Weights of a small transformer language model.
Size: width 320, MLP 832 GeGLU, vocabulary 2048, 10.3M parameters.
Architecture: no biases in attention or MLP, tied embeddings.
Training: a variant of SOAP for these matrices, 654M tokens.
Each number is 200 + 30 x the weight over its row's rms, rounded and kept within 0 to 999. Layers, rows and columns count from 0. The size before them is the row's rms in percent of the matrix's.

# layer 3 MLP down (transposed), 832x320, rms 0.137, rows 498-509, columns 280-319
106,161,254,209,201,183,172,221,223,159,205,184,279,201,221,209,199,191,241,226,167,190,239,198,193,181,224,205,207,213,213,169,232,193,266,178,255,222,223,191,174
100,178,157,191,205,159,191,187,243,234,232,220,223,197,242,229,152,157,210,217,223,254,173,160,180,233,200,239,208,191,168,225,184,249,202,218,217,187,190,183,166
092,235,222,217,237,219,193,178,194,163,221,202,211,204,198,192,182,249,182,157,167,182,188,163,185,180,205,181,147,119,192,215,179,169,174,157,218,156,183,204,196
107,213,238,189,169,234,256,137,192,186,182,219,215,185,205,188,166,260,210,165,240,221,233,210,195,188,121,257,178,180,241,276,202,247,199,154,213,199,196,214,192
098,181,182,203,217,194,231,194,170,204,200,179,229,197,226,199,204,166,196,223,222,242,172,232,220,201,164,179,218,147,169,209,209,270,206,187,142,195,182,192,230
104,157,211,210,218,214,167,196,193,195,259,241,239,171,205,228,149,193,175,176,234,191,195,161,304,194,214,127,214,203,192,240,158,202,153,181,194,220,171,118,244
102,174,188,232,227,226,185,216,174,221,189,147,193,220,217,214,118,239,158,174,185,195,176,244,226,249,183,263,227,180,187,195,220,208,221,167,251,207,158,164,236
102,203,219,196,169,222,252,265,207,216,163,216,184,212,202,275,202,252,188,211,174,224,237,216,244,217,194,211,232,271,211,241,185,201,189,218,177,175,258,214,178
105,165,275,184,200,189,244,195,211,199,192,172,249,222,236,167,200,265,153,252,208,218,206,200,206,228,163,163,152,189,216,200,193,178,197,175,187,236,165,191,232
106,178,212,167,209,231,177,257,195,157,146,217,187,203,239,166,180,203,226,144,220,206,190,239,185,247,211,178,186,182,182,218,208,194,216,240,249,149,186,202,212
098,181,168,179,217,209,170,100,229,155,211,229,176,177,197,219,208,201,149,213,165,225,214,254,213,187,231,155,237,220,171,211,237,234,174,221,157,210,225,169,200
105,193,214,189,180,215,153,270,156,173,196,182,248,195,189,209,128,215,131,177,186,212,172,169,209,193,233,227,166,229,225,206,197,173,211,192,238,215,216,197,185
# layer 3 MLP gate, 832x320, rms 0.143, rows 499-510, columns 280-319
097,203,202,180,179,201,233,183,181,187,247,242,184,171,181,212,178,207,222,161,177,187,164,200,263,166,191,196,164,194,201,168,202,182,176,237,231,181,218,161,198
095,257,168,249,128,193,206,242,248,219,180,211,229,216,235,225,239,165,160,185,212,153,185,186,220,239,207,195,191,174,214,169,207,203,165,171,119,194,206,219,171
103,196,201,174,277,211,176,183,283,186,253,219,202,190,185,155,161,266,148,211,202,240,203,241,255,236,202,199,197,168,251,191,177,242,201,235,206,236,201,225,262
101,164,230,234,204,218,202,273,200,212,188,186,183,240,230,216,199,196,196,163,182,179,191,188,170,204,232,201,152,190,196,207,199,193,216,214,222,155,171,252,210
105,191,187,179,185,200,167,234,171,241,181,157,214,163,168,206,272,282,165,234,175,254,229,216,228,209,185,179,110,205,194,170,167,229,196,209,170,167,188,183,221
098,261,239,154,169,254,191,228,174,184,181,171,219,196,220,170,167,248,158,221,221,197,195,251,241,145,217,202,214,242,217,196,209,199,215,190,208,225,219,236,196
099,194,225,150,161,179,179,169,157,205,233,184,223,207,178,216,162,227,196,206,183,145,203,245,221,211,202,120,223,172,223,227,196,177,199,173,200,171,203,190,139
095,213,270,171,256,228,204,177,201,220,206,147,224,172,170,230,259,218,221,192,237,221,153,196,206,197,187,201,228,239,155,223,206,179,171,157,192,179,195,209,240
101,189,190,214,193,172,213,196,196,216,283,171,159,192,233,186,244,144,218,197,222,202,139,159,234,177,233,180,217,179,217,175,210,170,199,243,252,209,242,213,211
097,201,215,174,232,210,234,207,144,226,200,153,242,203,253,132,147,223,192,213,215,199,178,226,205,188,203,158,199,211,250,181,188,141,240,189,220,211,240,235,177
101,199,181,123,239,208,232,182,226,158,198,138,210,196,187,224,207,200,213,172,216,188,218,202,204,173,195,171,211,204,152,183,215,216,238,248,183,238,218,183,236
099,197,214,195,241,227,217,130,143,203,201,176,230,162,224,211,224,242,190,186,166,218,190,172,242,120,202,204,189,172,210,274,199,236,187,226,159,235,204,180,193
# layer 3 MLP up, 832x320, rms 0.149, rows 499-509, columns 280-319
097,182,194,215,235,195,222,156,201,247,176,269,221,222,173,193,197,179,144,169,192,151,187,219,220,195,222,197,236,232,219,162,182,170,240,170,197,104,182,185,220
093,172,204,153,156,205,232,176,176,255,210,187,182,185,179,192,209,186,200,232,221,244,189,195,155,185,169,224,230,200,199,221,140,198,216,231,224,216,186,212,155
103,220,200,211,209,206,198,193,159,212,189,227,202,197,191,144,169,195,225,199,152,201,122,195,182,155,231,164,189,215,134,218,197,170,199,167,254,192,140,220,132
095,192,229,210,203,219,261,202,208,182,231,176,178,242,142,180,218,177,256,217,212,253,203,194,231,182,154,210,258,225,178,221,165,190,232,139,226,256,163,246,224
107,191,177,178,160,203,200,214,177,194,163,154,203,202,210,216,162,229,240,162,207,214,199,158,222,183,179,235,250,225,162,147,262,196,223,207,155,200,177,219,170
102,245,191,165,217,150,204,238,194,206,163,201,223,129,154,235,232,205,197,184,159,167,211,165,187,245,218,208,186,216,183,201,247,231,180,217,251,218,235,192,209
103,230,189,208,200,208,183,226,185,248,179,201,203,187,190,204,253,200,215,175,193,230,164,229,197,210,227,186,168,233,206,177,195,241,238,216,222,188,176,243,120
105,209,185,154,196,150,226,234,180,157,228,203,180,250,218,157,189,157,192,222,181,244,173,226,223,238,230,216,205,219,225,195,227,147,181,182,179,180,241,183,223
099,205,206,212,213,226,234,176,233,201,168,161,213,180,226,212,228,200,183,218,201,234,139,164,229,164,183,225,201,217,201,200,207,166,159,165,183,218,209,262,179
098,201,184,269,188,210,171,214,178,250,161,209,198,220,224,142,259,173,232,162,227,185,208,204,132,210,129,200,224,164,184,188,175,187,195,231,223,216,181,237,210
102,207,182,175,160,196,182,176,141,212,183,160,171,174,248,234,206,164,202,189,174,210,219,221,220,153,185,217,183,150,161,212,189,215,223,176,274,158,201,177,174